{"intermediate_size": 320, "norm": "rmsnorm", "init_std_o": 0.0, "init_std_down": 0.0, "final_lr_fraction": 0.05}
Each number is 128 + 24 x the weight over its row's rms, rounded and kept within 0 to 255. Layers, rows and columns count from 0. The size above them is the row's rms in percent of the matrix's.

# layer 7 attention output (transposed), 128x128, rms 0.167, rows 108-127, columns 0-127
size [ 96  97 100  97  97  99  92  96  98  93  93  97  96  98  97  99  94  97  94  99]
[[109 148  93 111 104 104 117 108 123 154 126 121 143  99 118 139 185 163 165 120 116 132 144 103 164 135 101 109 172  90 153 108 134 116 141 128 127 153 162 129 131 129 103  74 107 167 172 119 111 100 144 111 137 161 152 128 100  84 107 117 140 118 115  97 127 104 130 162 103 130 146 138  97 137 124 137 153 104 150  71 119 121 121 113 122 124 116  75  74  98 155 123 117 150 110 109 122 169 181 121 146 131 120 122 147 132 150  92 116 136 154 167 117 146 116 123 111 123 132 117 156 112 161  99  61 129 138 126]
 [133 129 149  62 142 118  92 121 136 121  94 152 146 109  96 126 126 120 113 112 123 122 150 110 171 151 152 103 141 146 113 143 168 130 124 144 176 162 122 134 121 108 127 113 162 148 153 113 113 109 119 132 158 107  89  99 115 102 136 142  92  86  78 163 133 114 140 112  95 141  64 160 140 168 146 116 109  93 170 154 156 137 132 130 117 118 117 161 111 154 119 124 127 116  95 104 133  80 114 102 144 116 119 157 121 100 150 165 108 153 154 156  85 124 152 135 176 109 133 144 119 148 142 104 123 155 128 167]
 [117 169 137 154 112  91  85 127 117 119 120 106 140 141 157 163 186 160 130 158 142 119 140 162 173 109 166 105 127 119 155 105 156 117 125 119 116 124 149 128 197 128 156 114 132 134 169 114 130 110 161 148 148 133 105 111 134 128 170 104 134 146 181  98 112 141 165 158 136 133 110 161 133 123 139 116 127 138 139 130  82 128 149 120 122 106 194  74 154 139 138 163 135 133 135 139 125  61 136 127 130 125  89 115 130 106 142 128 132 119  85 140 116 139 157  89 136  90 125 156 136 158 132 120 122 106 120 131]
 [ 98 109 108  87 120 152 109  91 125 150 122 171 145 113  85 120 142  96 124 102 140 126 114 162 137 110 138 117 147 102 124  88 160 124  95 144  97  90 133 123 132 128 146 138 189 141 111 145 119 124 149 113 149 161 142 136 189 116 107 139 132 154 139 111 158 118  93  85 131 105 109 141 108  96 117 143 104 158 141 112 110 123 109 137 146 103 146 112 155 105 147 155 112 138 111 135  64 121 104 117 156  72 165 169 170 156 167 137 123 111 139 139 107 155 116 132 154 124 122 132 147 101  73 135 144  90 128 126]
 [135  79 132 128 111 133 106 101 131 121 136 148  78 130 182 104 129 182 129  91 169 116 123 145 169 140 135 122  99 125 132 135 107 121 109 131 138 134 104 107 143 153 136 134 155 134 138 140 121 144 153 110 143 155 138 132 115 125 134 189 188 183  87 125 154 119 120 116 152 122 151 117 123 140 123 147 133 123 123 134 124  97  92 106 122 123 131 137  85 104 100 120 135 134 104  90 182  83 118  96 106 152 116 133 157  92 116 144  94 122 134  90 136 114 144  92 151 166 103 107 184 146 120  82 121  95 137 137]
 [123 117 112 111 123 144 131 109 171 130 131 161 150 129 154 137 108 117 122 133 129 148  98 114 166 125  96  98 121 144 120 136 131 143 159 124 121 127 163 159 133 134  79 157 125 115  99 123 149 151 119 145 142 100 132 150  91 125 147  98 133  87 167 129 130 149 173 120 188  68 132 133 169 115 106 116 118 141  98 154 145 167 112 128 113 124 133  85 109 126 147 147 112 139 119 117 112  55 117  87 155 114  94 128 141 137 140 103 128 100 102 118 136 143 117 154 120 202 169  99 126 123 150 127  85 100 152 156]
 [138 115  87 131 117  91 124 106 113 102 126  99 150 139  97 102 143 130 163 122 123 106 139  98 152 147 134 108 136  85 152 154  92 110 150 135 111  96 142 127 113 169 172 103 121 133 108 127 190 144 154 124 151  78 167 128 117  76 125 102 151 131 147 129 131 119 119 130 136 187 115 110 150 161 108 125 139 154 135 136 116 124 126 156 134 117  83  97 129 167 104 115 145 116 128 145 117 173  50 104 125 121 167 150 149 128 134 109 138 111 100 131  93 133 171 146 162 108 124 114 108 141 148 112 137 122 138 175]
 [116 128 114 129 125 153 155 137 114 136 124 131 145 140 109 131 149 170 129 139 137 127 168 140 177 177 137  95 130 123 160 112 114 134 115 155  97 108  99 153 119  89 136 158 152  66 114 127  98 142  92 114 187 147 133 113 141 104 125 112 106 105 139 102 102 108 139 153 178 110 140  97 141 124 133 153 118 131 131 107 118 109 162 149 121 164  73 159  94  93 109 148 118 120  76 119 106 148 123 146 133 187 118  76 155 151 115 124 121 148 105 126 144 109 152 119 123 139 125 173 117  91  91  85 133 132 129 121]
 [133 166 120  85 122  91 131 144 143 142 144 143 128 118 129 134 144  80 134 137 147 121 146 130 137 129 105 142 120 110  95 105 101 112 163 152  85 145 111 139 145 139 115 151 131 124 153  95 103 160 127 118 113 159 139 126  94 150 166 125 149 123 110 146 181 135  90 108 149 186 158 103 133 137 124 122 137 166 143 100  77 137 150 139  77 120 146 125  94 107 117 115 126 154 149  73 151 127 122 150 148 104 158 134 135 188 136 143 165 159 133 110 148  97 161 126 108 159 130 165 164 154 168 125 152 152 135 169]
 [154 141 143 128 137 137 125 169 119  92 137 144 137 143 130 118 143 128 126 125 164 158  79  80 136 149 127 127 117 127 115 106 121 180 119 134 133 124  93  85 182 138 155 147 139 145 106  97 100 108 138 139 110 106 130 133  84 149  90 137  90 134 107 159 110  96 116 159 123 158 166 100 115 133 141 133 127  84 158 131 108 176 129 125 172 178 136 135 133 131 123 109 135 152 155 141 117 177 106 127 108 113 137 157 110 154 162 139  93 118 129 154 122 188 140 166 147 175 144 154 136 136 120 106  80 107 118 113]
 [ 99 143 120  89 156  95 140 115 103 121 142 105  93  97  91 136 116 159 135 130 143  98 107 118 138 125 152  88  88 181 117 146  91 130 172 124 141 110 148 103 173 112 152 145 156 122 117 130  84 145 139 134 117  87 119 104 176 138 127 140 127  97 104 161 147 129  96 151 118 138 120 115 128  88 104 165 148 106 110 116  97  94 102 160 110 130 154 123 150  79 113 107 134 120 128 152 120 136 145 127  81 124 131  98 124 136  77  85 138  84 150 160 130 127 132 109 118 134 147 102 116 124 149 167 153  77 139 125]
 [154 145 124 132 147 131 117  63 133 145 120  99 124 156 102 141 106 112 133 148 128 112  84 161 140 148 123 129 106 129 135 129 140 104  99 119 132 146 140 130 134 115  99  78 129 117 126 122 123 147 157 115 123 139 182 175 148 193 133 102 132 142 112 169 118 103 128 157 112 130  99 111 157 130 142 125  95 136 138 110 133 124  98 164 101  96 179 159 103  99  82 175 117 120  82 150 117 144 116 148 126  96 147 101  78 127  85  95  89 119 115 115  81 129 162 148 137 113 110 132 142 139 115 112 125 166 101 111]
 [171 146 161 112 102 109  93 132 133 139 164 106 147 153 163 133 108 120 131 133 116 120 129 172 112 168  80 104 142  86 103 150 117 151 145 133 180 117 141 130 122 170 104 150 131 102 115 143 134 137 120 151 128 170 129  96 107  96 124 142 135 131 108 128 101 131 136 149  81 132 166 108 149 126 189 147 123 108 125 126 101 136 128 138 119 159 148 138 152  82 122 131 134 154  91 139 108 139 143 118 144  53 135 140 161  80 143 125 150 131 123 179 125 119 161 156  96 123 148 132 122 129 143 161 144 116 162  80]
 [139 119 118 157 119  92 123 117  94 127 141 134 144 129 141 158 117 161 145 123 166 111 143 124 109 119 118 117 173 100 145 135  87 132 121  99 118 122 111 149  95 102 110 151 157 138 141  68 104 135 111 131 121 120 102 118 125 157  90 143 125 118 106  89 151 150 154 132 124 118 134 152 115  78 127 130 110 121 186 140 107 143  81 118 115  94 122 134 120 173 135 186 195 157 127 106 165 157 101  95 150 106 167 131 109 160 100 133  76 120 145 113 162 132 113 138 148  97 136  92 123 115 138 160 151 136  96 135]
 [143 144 136 115 109 105 114 107 108 124 124  93 134 119 146  94 173 112 102 122 107 161 121 171  98 119 137 147 127 120 151 156 107 130 127 138 100 104 119  99 131  99 163 136 131  64 113  89  88 142 119  91  85 150 114  93 137  94 177 177 121 119 105 135 113 146  98 132 184 121 134 145 152 138  79  98  79 136  98 122 148 166 120 126  97 100 111 119  99 146 125 121 154 102 121 134 145 134 145 158 165 133 148 148 118  93 147 122 110 117 154 182 112 127 125 178 115 116 123 138 126 120 146 134  91 114 113 103]
 [103 196 114 173 155 134 116 126 106 142 151 152 144 159 138 102 161 153 112 144  99 143  99  56 111 119 113 126 135 125 114 101 136 131 159 116 128 134 118 126 111 140 139 140 107 117 121 130 145  98 157 129 113 127 172 109 131 159 124  95 145 140 116 158 136 135  99 165 109 129 130 143 144 125  85 177  65 149 159 151 113  84 156 111  91 138 115 126  91 114  84 158 130 119 156 125 109 121 152 116 122 129 149 128 151  74 164 143  96 147 136 105 116 131 121 108 166 117 125 111 134  71 136 169 118 114 115 133]
 [108 124 116  95 164 134 115 148 128 123 125 121 167 137 142  88 124 139 142 147 116 146 116 141 122 160 121 152  80  70 131 129 154 130 132 128 116 108 135 116 153 142 114 108 125 107 150 145 117 157 103  84 168 124 122 130 171 139 127 137 113  99 129 122  76 125 124 129  66  83 185 128 142 121 144 125 193 132 142 127  63 140 126 114  88 151 104  99 141 122 116 164 107 119 146 102 114 130 108  81 114 140 119 126  78 131 142 200 125 129 164  92 129 126 130 120 137 132 134 132 100 141 168 150 113 126 127 122]
 [113 118 117 124  89 129  85 151 124 142 130 115 137 146 128 143 166 143  85 136 130  93 121 130 162 125 123 149 134 168 161  86  88 122 156 123 121 164 115 128 131 106 112 139 137 112 174 133 151 123 131 155 112  98 144 115 146  98 144 100 117 141 124 180 120 165 122 124 134 118 159 121 124  49 129 108 157 115 117 132 119 117 112 158 165 105  91 119 140 122 138 133  94  73 105  99 139 144 126 129 101  94 155 173 153  99 109 161  95 127 124 123 146  94  81 140 108 154 140 165 113 139 117 128 114 155  68 142]
 [176 160 124 134 137 128 107 145 123 107 138 161 158 110 138 130 131  80 124 125 107 119 138 107 135 114 159 150 134 105 109 113  59 145 165  96 136 149 136 111 127 177 138 150 130 135 166 156 138 185 111 184 156 133 126 122  76 143 136 167 123 112 165 128 104 104 114  99 105  77 130 125 134 143 140 108 137 134  94 132 165 110 132 141 141 134 119 127 122  95 115 189 128  94 158 132 128 151 125 157 129 172 130 124  95 143 113  92 143 111 110 130  92 165 100 119 141  92  86 110 148 126 106 149 110 150 128 126]
 [112 147 150 114 138 125 177 103 117 130 146 115 106 129 118 120 130 160 140 101 120 149 128  94 166 106 150 171 126 150 116  92 154 121 104 142 133 123 150 112  98 132 132 108  95 121 113  96 109 135 114 127 119 155  94  92 106 129 160 129 128 164 131  78 182 134 149  93  66  91 138 144 100 118 109 133 115 158 105 142 123 166 120 124 159 139 134 153 106 109 110 113  80  92 162 121 118 144  81  97 164 105 113  66 151 113  86 128 111 102 130 143 115 125 122 152  97 135 158 166 126 113 131 114 147 167 149 116]]
# layer 7 attention value, 128x128, rms 0.198, rows 109-127, columns 0-127
size [109 116 103 108 109 107 103 105 103 105 107 106 118 109 109 106 109 104 111]
[[137 137  93 146 146 144 115 145 132 117 129  91  96 102 189 116 124 193 138 124 137 138 114 151  99 111 134 117 124 129 120 103 138 138 122 152 157 170 141 125 103 172 122 181 109 122 115 116 115  73 126 145 129 120 107 140 150  87 149 120 117 129 132 153 112 108 130 122 174 118 114  85 116 116 123 145 104 160 132 133  87 108 119 123 142 117 137 105 178 133  95 165 126 143 139 135 137 132 150 178 117 147 106 121 143 139  96  64 142 114 160 147 194 169 115 103 105 163 135 147 138 100 118 164 154 123 145 127]
 [157 116 111 137 143 151 134 157 126 172 126 147 154 140 120 177  93 133 140 117 124 121 125  93 122 132 144 125 126 140 109  90  68 133 137 142 203 120 124  67 114  86 130 173 113 124 153 127 154 153 146 102 139 104 153 110 141 120 125 156 117  79 121 143 119  93 134 158 119 124 194 190 112 147 143 144 105 167 124 145 141 149 146 134 122 152 109 126 123 131 133 144 115 135 118 166 135 184 158 101 133  99 127 149 172 120 117  92 128 137 163 143 145 110 141 137 145 138 117 127 120 119 139 123 176 141 157 142]
 [126 144 115 138 159 103 135 129 117 150 108 121 137 140 117 136 149 131 132 100 157 116 134 116 100 141 125 111 133 173 127 161 106 135 166 165 138  87 141 174  86 118 122 139 101 113 100 151 112  97 114 155 103 133 157 128 110 175 128 120  97 117 108 174 104 135 172 153 129  99 116  96 145 137 140 112 133 164 148 100 136  94 148 140 121 148 131 124 139 130 117  99 133 137 123  91 153 121 127  71 109 140 105  88 144  90  80 133 106 101 101 114 141 134 172 168 119 189 108 166  89 112 152 135 142 181  97 108]
 [155 154 112 106 119 163 171 145 101 141 134 117 119 127 123 119 140 127 156 149 118 170 138 106 141 154 101 119 127 165 134 143 120 138 117 125 115 132 171 159 147  61 122 117 131 177 138 149 109 145 119 131 149 120 122 180 121 130 164 118 143 117 143 112 121 175 154 142 143 170  92 147 114 109 121 114 144 159 122 124 119 145 137 124 171 143 143 139 170 137 126 137 139 123 118 147  74 132 166 121  85 127 108 137  97 125 146 121  66 139 169 137 130 115 163 146  77 131 166 146  70 104  90 112 161 153 145 111]
 [111 111 126 116 112 130 150 125  91 118 172 144 121 117 109 160 136 106 131 142  91 134 133 104 153  85 101 125 125 148 129 109 115  99 150 175 169 164 121 135 124 152 124 145 134 156 140 109 113 125  91 109 141 108 147 135  99 172 142 161 118 146 129  95 116 103  99 165  94 189  84 103 140 102 123 101 123 152 148 106 146 116 174 113  93 150  98 151 148 131  76 105 155 125 141 148 138 173 117 133  87 117 150  68 112 109 124 106 142 133 119 110 126 127 126 127  88  79 113 136 117 128 125 127  93  80 148 115]
 [116 108 129 117 129 145 132 154 114 168 125 123 116  69 117 116 145 132  95 162 129 135  97 132 113 120 124 100  65 102 158 110 128 114 135 155 136 148  86 122 150 108 119 100 130 110 135 158 106 123 106 163 150 138 106 127  95 160 126 122 144 152 153 138 121 129 143 119  99 107 137 121 109 143 164 126 124  94 104 114 192 132 146 166 101 140 180  90 116 133 128 117 115 163 130 125 159  99 186 130 127 101 104 127 138  89 114 153  98 127 101 139 167 125  95 120  76 117 103 118 144  90 104 136 101 170  98 167]
 [ 85 140 155 155 133 125 130 145 169  93 169 102  91 148 117 115 136 119 120  93 148 147  98 161  84 122 149 139 153 150 109  95 133 131 155 125 149 126 130 154 158 173 163 120 163 149 148 179 152 174 158 137  89 150 143 107 111 154 106 139 123 148 121 153 127 113 116 138 127 130 160 118  96 104 107 137 134 117 124 139 110  83 158 123 161 137 136 123 130 130 127 137 144 123  90 100 133  49 123  96  96  95 130 133 127 119 138 129 113 113 173 100 123 124 111 144 133  79 159 141 104 118 150 134 124 130 185 153]
 [ 89 119 162 175 161 149 141 139 124 157  98 136 125  82 142 124 107 148 129 177 130 161 154 113 142  85 172 129 127 147 149 148 160 105 138 105 116 103 134 147 114 162 116 126 125 158 156  90 115  82 138 120 106 152 120 117 118 177  94 131 111 165 125 116 123 161 107 132 126 120 123 140 185 101 100  89 145  88 154 126 110 161 115 171 141 110 138 140 147 151 143 132 132 119  87 181 101 136 150 108 123 161 116 158 147  76 143 154 139 144 119 112 111 107 153 126 102  91 119 116 121 135 140 129 155 161 153 126]
 [ 95 107 110 127  74 132 126 109 187 126 108 110 138 121 161 136 142 142 123 135  98  92 179 127 145 143 160 174 120  94 117 111 147 153 140 114 115 127 133 174 139  96 108 121 125  90 120 110 123 118 117 109  87 117 141 133 134 105 135 101 172 144 152 133 133 105 137  99 139 108 110 151 113 124 119 131 130 115 149 117 142  77 115 122 120  72 105 172 127 137 123 122 163 107 145 167  62 102 140 134 144  69 128  95  98 144  99 111 114 134 116 110 159 157  96 139 124 136  91 121 112 146 176 145 161 133 139 154]
 [144 135 158 124 139 139 103 122 133 130 124 111 147 163 113 149 127 108 126 136 147 152 124 140 138 186 129 150 135 141 118 120 183 109 121 166 176 170  90 170 145 126 123 113 108 171 135  97 145 189 101 126 119 219 111 148  98 136 161 145 157 121 128 112 139 122 132 108 122 146 137 111 159  87 149 132 119 162 166 152 157 163 115 106 117 160 151 156 126 142 128 105 125 103 153 171 135 113 127 119 159 131 139 135 120 184  89 161 148 124 109 122 130 141 152  95 136 136 140 154 154 128 130 125 133 150 112 160]
 [ 81 121 153  79 152 109 159 155 132 143 147 117 100  93 123 144 115 165 113 151 130 106 151 122 126 116 158 123 182 124 151 170 113 132  95 157 124 124 118 117 134 159 156 149 133 102 124 128 175 113 110 145 131 133  90 156 105 134  88 133 148  85 143 169 146 186 156 114 160 156 158 130 102 113 147 139 161 197 157 131 139 164 106 130 139 166 134 130 133  79 147 112 160 105 112 103 146 147 176 122 141 133 110 123 135 144 125 140 112 159 155  96 126 161 106 131 160 123 128 135 154 122 121 116 142 128 121  97]
 [119 128 142 162 108 113 190 126 169 121  89 128  86  80 141 108 133 101 136 151 116 117  80 119 124 174 132 169 143 118 122 143 153 134 134 142 165 161 142 171 161 124 149 109 117 103 159  97 130 135 110 116 138  96 177 126 135 138 139  95 153 142 149 117 137 119 149 141 107 122 122 157 146 138 112 175 145 138 122 164 109 150 118 156 150  94  92 122 134 153 147 128 182 140 117 101 150 184 158 171 111 141 151 151 117 164 123 119 120 112 129  88 128 143 115 125 163 139 115 162 101 137 119 156 103 118  94 106]
 [105 140 179 129 129 162 113 140 139  94 115 121 158 122 136 125  70 118 103 128 125 154 147 135 169 154 196 120 149 102 177 121 114 132 153 124 160  93 143 142 131 143 134  94 119 134 119 142 141 127 178 137 110 139  89 143  99  99 171  93 128 145 120 157 128  85 112 181 154 130 116 122 142 135 170 131  95 140 117  70 114 137 140 101 128 141 133 112 111 113 112 167  88 107  96 101 123 116 149 118 142 138 173 132 104 104 134 110 147 148 125 112 113 160 119 172 119 142 106 144 141 121 118 154 132 115  83  93]
 [114 129  87 159 149 137 161 159 136 126 144 123 125 148 155  92 110 187 113 150 134  80 107 135 140 115 148 121 132 118 111  94 111 187  81 132 109 135 155 138 144 108 120 103 145 132 126 144 140 113 121 149 140 126 122 132 119 166 134  75 134  95  85 147 138  83 146 162  97 116 114  81 168 116 152 130 109 122 141 104  86 168 114  80 125 150 145 143  83 109 165 102 134 145 146 124 127 137 120  86  68 137 130 131 158 138 139 103 158 114 106 112 138 113 144 122 104 107 157 111 140 122 128 100 133 136 118 174]
 [130  68 110 102 105 131 127 135 150 137 115 113 159  94 117 133 121 127 131 116 105 141 121 153 180  94 153 109 174 107 113 182  96  81 171  71 119 142 122 124 126 115 104 104 173 128 125 128  97 158 144 157 115 138  82 118 104 157 134 125 111 110 140 137 145 123 108 105 141  71 168 141 105 110 183 141 145 138 116 155 163 132 186 104 163 109 130 118 138 156 102 120 138 126 136 106 116 169 118 117  90 139 130 127 116 158 103 129 174 110 124 135 150 121 154 130 121 129 119 141 161 117 121 110 159 100 130 133]
 [150 106 135 125 109 104 142  93 137 109 103 132  92 134  87 117  71 119 170 180 105 141 133 116 129 121 157 132 167 183 129 101 110 112 135 129 147 147 118 101 121 143 138 129 145 112 126 117 159 108 129 169 100 152 165 128 122 111 153 108 106 147 152 152 127 104 138 125 150 161  99 182 122 150  88 127 115 110 160 138 147 134 125 113 136  63 130 146 123 112 145 148 106 154 153  61 126 117 103 122 118 148 126 138 122 137  60 154 117 152 141 162 126 165 135 121 114 110 134 142  72 108 130 104 125 117 165 148]
 [133 160 102 112 188 134 164 111 134 113 132  89 129 121  83 140 143 138 193 118 143 114  81 119  94 135 133 100 134 118  90 101 114 140 163 148 149 112 119 200 139 146 101 121 126 136  80 151 118  93 172  98 102 149  83 111 134 169 125 122 106 122 101 129 101 127 115 104 120 113 124 165 132 152 118  70  78 149 111 111 154 164 115 120 148 126 125 129 146 135 116 145 130 154 103 125  90 134 101 107 167 109 142 102 126 130 184 139 139 130 137 116 148 154 126 112 158 119 111 108 148 122 131 114 123 118 128 137]
 [168 147 102 144 127 135 145 108 142 120 128 149  97  94 112 140 106 120 107 171 122 114 130 127 167 106  89 112 148 159 150 127 100  98  83 155  95 107 135 155 122 155 154  93 146 119 121 121 121 130 106  82 144 130 134 154 137  89 105 104 103 136 104 137 102 133 123 151 151 178 149 146 103 138 141 151 121 100 109 149 146 113  93 125 134 126 130 115 128 195 143 120 137  83 103 138 144 105 109  88 142  85 147  88 108 149 165 136 179 103 107 154 170 121 131 102 132 136 133 115 171 114 191 136 139 115 143 115]
 [ 93 125  95 140 127 101 117 170 115 163 135 122 161 130 155  99 146 121 154 150 161 110 145 169  80 125 109 145 170 147 133 155 130 147 145 137 132 177 130 123 108 113 147 112 117 148 111 126  78 176 146 174 135  82 166 167 140  60 116 143  95 142 118 116  82 123 149 138 146 120 132 133  91 107 117 140 101 146 153 110 144 140 109 135 127 138 114 119 119 126 129 105 139 136 121 123 127  95 166 141 133 140 117 166 101 128 135 163 143 128 138 112  76 116 127 110 104  65  85  90 145 120 129 130 139  99 105 145]]
# layer 7 MLP gate, 320x128, rms 0.206, rows 0-4, columns 0-127
size [107 106  98  99  98]
[[ 98  86 115 106 137 124  54  89 109 145 153  73 107 155 161 146 165 117 158 134 119  77 122 117 140 124 119 158 152 119 130 136 121 113 111 120 119 122 138 125 118 149 136 107 132 119 135 125 186 177 136 106 117 120 152 123 177 150 112 102 100 128 189 109 137 145 166 120 149  98 115 121 121 149 103 119 112 140 124 103 132 120  68 159 131 100 131 119 156 176 103 144 135 116 123 136 139 144 157 125 105 126 142 181 141 149 105 140 114 135  87 136 103 133 101 167 128 151 145  95 160 139 159 129 109 104 145 131]
 [167  89 113 147 126 148 125  84 166 127 113 129 119 109 104 113 111 124 143 143 133 129 110 118 153 122 156 115 133 141  84 112  89 103 175 122 171 102 151 164 131  92 150 161 132 114 121 129 122 144 127 139 139 154 101 153 132 112 121 130 123 128  88 111 161 134 131 115 150 103 128 107 102 131 140 117 123 135 134 142 115 125  90 142 135 126 119 176  87 134 145 229 143 126 136 112 105 109 124 153 147 150  97 123  92 116 178  91  88 105 177 153 127 172 151 118 127 115 155 141 109 116 179 126 142 121 121 158]
 [124 161 117 109 105  99 138 104 101 150 180 116 185 141  71 118 144  97 106 134 142  97 118 119 113 111 168 135 173 141  92 142 131 134 150 125 108 126 114 112 175  93 120 126 108 155 131 117  80 133  79 150 136 128 110  97 121 159 130 126 136 149 193  98 127 169 135 173 192 132 134 159 125 120 139 138 117 134 137 137 134 127 130 174  89 125  90 125  95 161 135 169  87 116 158 152 154 108 155 133 153 104 119 135 153 123 115 132 114 119 117 168 142 140 137 123 126 155 157 117 117 103 123 136 121 118 118 124]
 [123 140 133 169 133  97 153 121 157 136 114 154 144 149 135  64 150 149 124 120 124 149 146 152 130 117 127 150 103 120 153 116 140 111 157 134 108 130 161 114  96 122 100  99 122  97 151 123  84 108 177 111 167 144 111 160 100 133 141 153 144 137 104 128 149 145 149 128 162 155  97 131 150 147 117 129 139 105 138 125  94 116 144  84 158 115 191 146 108 139 138 134 174 100 158 108 102  89 144 107 104 125 141 142 119 124  58 145 121 146 113 166 175 123 153 126 130 108 105 181 100 140  85 114  99 137 130 125]
 [120 155  95  70 100 125 162 109 147 133 170 118 133 151 107 105 127 164 111 183 121  78 115 140  96 104 123 135 144 136 100 105 114  98 140 117 125 155 111 114 111 140 129 107 129 100 139 143 132 134 113 128 150  93 129 109 139 111 158  89 120 160 105 110  70 154 187 106 128 141 161 147  77 114 127 137 117  97 140 124 125 113 125 128 151 113 125 134 144 114 110 118 105 100 138 166 133 139 117  97 138 134 181 120 133 165 122 144 144 165 146 122 123 109 137 147 107 178 158 111  76 176  97  88 132 118 105 145]]
# layer 7 MLP up, 320x128, rms 0.206, rows 0-4, columns 0-127
size [104 106  96  95  99]
[[152 124 154 120 187 156 141 126  86 126 114 113 131 118 140 140 133 169 156 138 104 128 125 113 129 129 110 127 151 133 132 139 163 122 103 153 163 119 114 158 125 123 134 123 116 135 126 148 109 124 129 103 140 163  97  88 105 142 118 130  89 122 114 166 110 124 146 118 127 149 112 100 143 124 154  83  78  87 138 130 103 114 117 131 172 165 122 115 141 145 143 103 164 126 176 142 138  80 135 132 163 171 105 126 100 123  76 154 113 174 120 179  81 151 134 106 124 114 127  80 152 113 166  98 159 143 166 109]
 [132 129 133  57  91 141 152 140 144 111 158 112 193 128 132 134 111 148  88 135 108 107 136 126 126 157 144  92 144 153 153 131  95 142  84 110 149  88 117 129 119 138 117 101 152 147 118  92 124 182 175 111 138 131 141 173 161 144 165 142 116 154 166 124 121 143  86 134  70 134 122 145  98 126  96 149 145 149 152 134 166 100  59 129 121 126 109 124  99 129  92 148 112 134 167 137 160 109 130 135 132 116 152  95 137 162 156 131 123 113 152 130 141 114 150 125 142 133 140 113 108 113 142 134 142 136 163 132]
 [132 107  77 143 121 162 101 137 146 143 113 110  66 117 160 169 130 120 136 143  80 146 147 129 140 127 122 133 124 168 143 113 125 121 137 160 173 131 117 120 119 144 143  73 158 174  88 141 117  74 113  91 156 131 141 174  96 124  85 157 162 113 151 156 128 163 110 111  83 117  86 117 145 114  83 108 127 114 121 134 110 115 133  92 120 135 139 137 137 127 149 122 130 170 121 136  97 106 114 138 125 122 152 147 122 143 111 120 139 151 139 117 138 167 121 115  84 100 135 138  83  94 159 123 121 130  94 164]
 [117 163 144 112  78 106 126 124  88 114 114 149 155  86 149 154 100 123 133 122 147 162  96 134  95 139 129 119 112 127 141 112 144 140  96 137 157 107 139 177 151 136 149 133 160 145 162 161 108 180 150 153 119  92 141 163 160 130 177 127 133 119  91 125 142  86 102 162 139 119  92  91 130 143  75 137 158 113 137  84 112 118 118 144  90 157 105 133 153 102  84 127  94 132 160 146 125  98 113 148 135 163 152  91 141 154 140 101  83 122 150 141 126  95 133 160 148 153 142 149 123 126 132 142 133 125 118 124]
 [137 141 126 114 146 125 164 130  96 118 148 153 112 135  83 168  91 143  96 134 126 120 145 141 135 112  80 151 157 125 110 128 143  91 139 100 162 100 113 145  97 160 101  57 143  85 140 135  89 111 139  90 114 128  96  83 132 129 107 111 118 124 110 174 115 125 160  84 124 137 139 100 148 202  90  99 121 132 122 180 132 115 122 128 128 126 134 149 148 147 106  99  97 134  97 130 151 157 146 138 111 125 140 138 168 152 123 126  93 138 147 108 160  94 144 140 118 168 129 121 124 155 114 127 112 103 123 116]]
# layer 7 MLP down (transposed), 320x128, rms 0.205, rows 0-4, columns 0-127
size [ 94  89  95  95  99]
[[138 178 121 108 111  78 118 131 127 100 139 134 139 115 119  67 147 124 121 107 152 154 121 143 147 104 160  99 127 105  97 170  98  90 149 135 124 100 125 140 110  74 123 162 110 145 139 120  99  91 203 133 129 104  90 153 134 105  97 152 135 118 143 189 143  91 125 144 135 111 125 141 105 110 132 149 146 131 113 122 116 110 125 118 103 119 107 138 134 106 151 136 178 109  93 133 134 167 149 120 110  96 129 123 141 124 125 142 149  89 120  98 158 137 135 140 100 114 163 104  88 101 109 154 127 145  75 139]
 [ 97 106 147 146 116 138 126 113 150 107 123  94 126 138 125 149  87 112 133 187 132 158 146  96 179 129 168 156 120 180 115 119 142 111 117 198 125 123 123 115 110 129 108 122 143  86 139 122 111 113 129  98 182 121 156 157 100 137 127 146 165 131  92 147 128 143 156 127 125 133 125 145 100 125 115 161 105 109 168 117 140 127 158 124 190 121 117 169 105 126 147 143 127 118 125 106 108 154 135 101 164 129 162 159 101 126 145 117 131 133 116 122  89  80 126 113 134 118 124 121 121 164  90 121  82 166 161 101]
 [151 158 191  95  96 139 112 129 166 143 157 163 156 114 117  99  93 137 155 122 134 145  93 136 118 127 157 121 143 121 130 128 145 127 163 114 110  96 151 130 163  93 122 131 147 155 133 125 138 143 161 147 137 128 102 112 157 109 118 106 120 102 118 127 137 175  64 169 154 123 134 144 118 110 136  94 125 112 135 105 157 106 149 132  74 120  92 134 141 141  77 126 113 149 115 158 171 119 136 122 100 132 135 100  62 130 156 117  78  74 110 139 129 144 153 131 134 128 142 107 154 156  98 144 132 106  98 124]
 [135 133 107 133 113 133 123 144 129 119 118  77 102 127 128  59 131 163 158 104 159 122 164 126 100  94 161 175 117 125 147 104 136 106  80 119 131  94 117 130 124 105  86 127 120 130 170 150 108 142 116 102 129 152 119 121 133 164 125  94 148 113  94 130 114 129  82 130 154 145 121 151 136 128 134 111 110 146 137 113  77 125 139  64 103 146 117 137 125 142 129 146 131  84 118 143 117 144 156  82 140 129 126 137 149 143  90  99 123 112 153 153 136 179 115 114 111 114 149 174 152 151 162  84 100 147 129 179]
 [121 113 134 153 127 131 112 129 148 126 130  83  72 114 126 121 117 126 119  69 161 152 159 103 125 142 115 128 134 171 124 140 120 147 129 117 114 153 137  95 123 150 138 149 132 137 101 132  94 158 105 148 127 177 112 135 115 112 158 115  76 112 126 139 145 133 110 185 142 122 137 112 136  48 143 141 147 118 138 129 179 168 111 187  77  99 160 137 128 129 138 122 117 130  93 113 165 127 104 161 141 158 125 165 114 120 106 125 137 107 124 118 129 127 116  93 108 120  64 128 114 171 114 111 157 146 141 129]]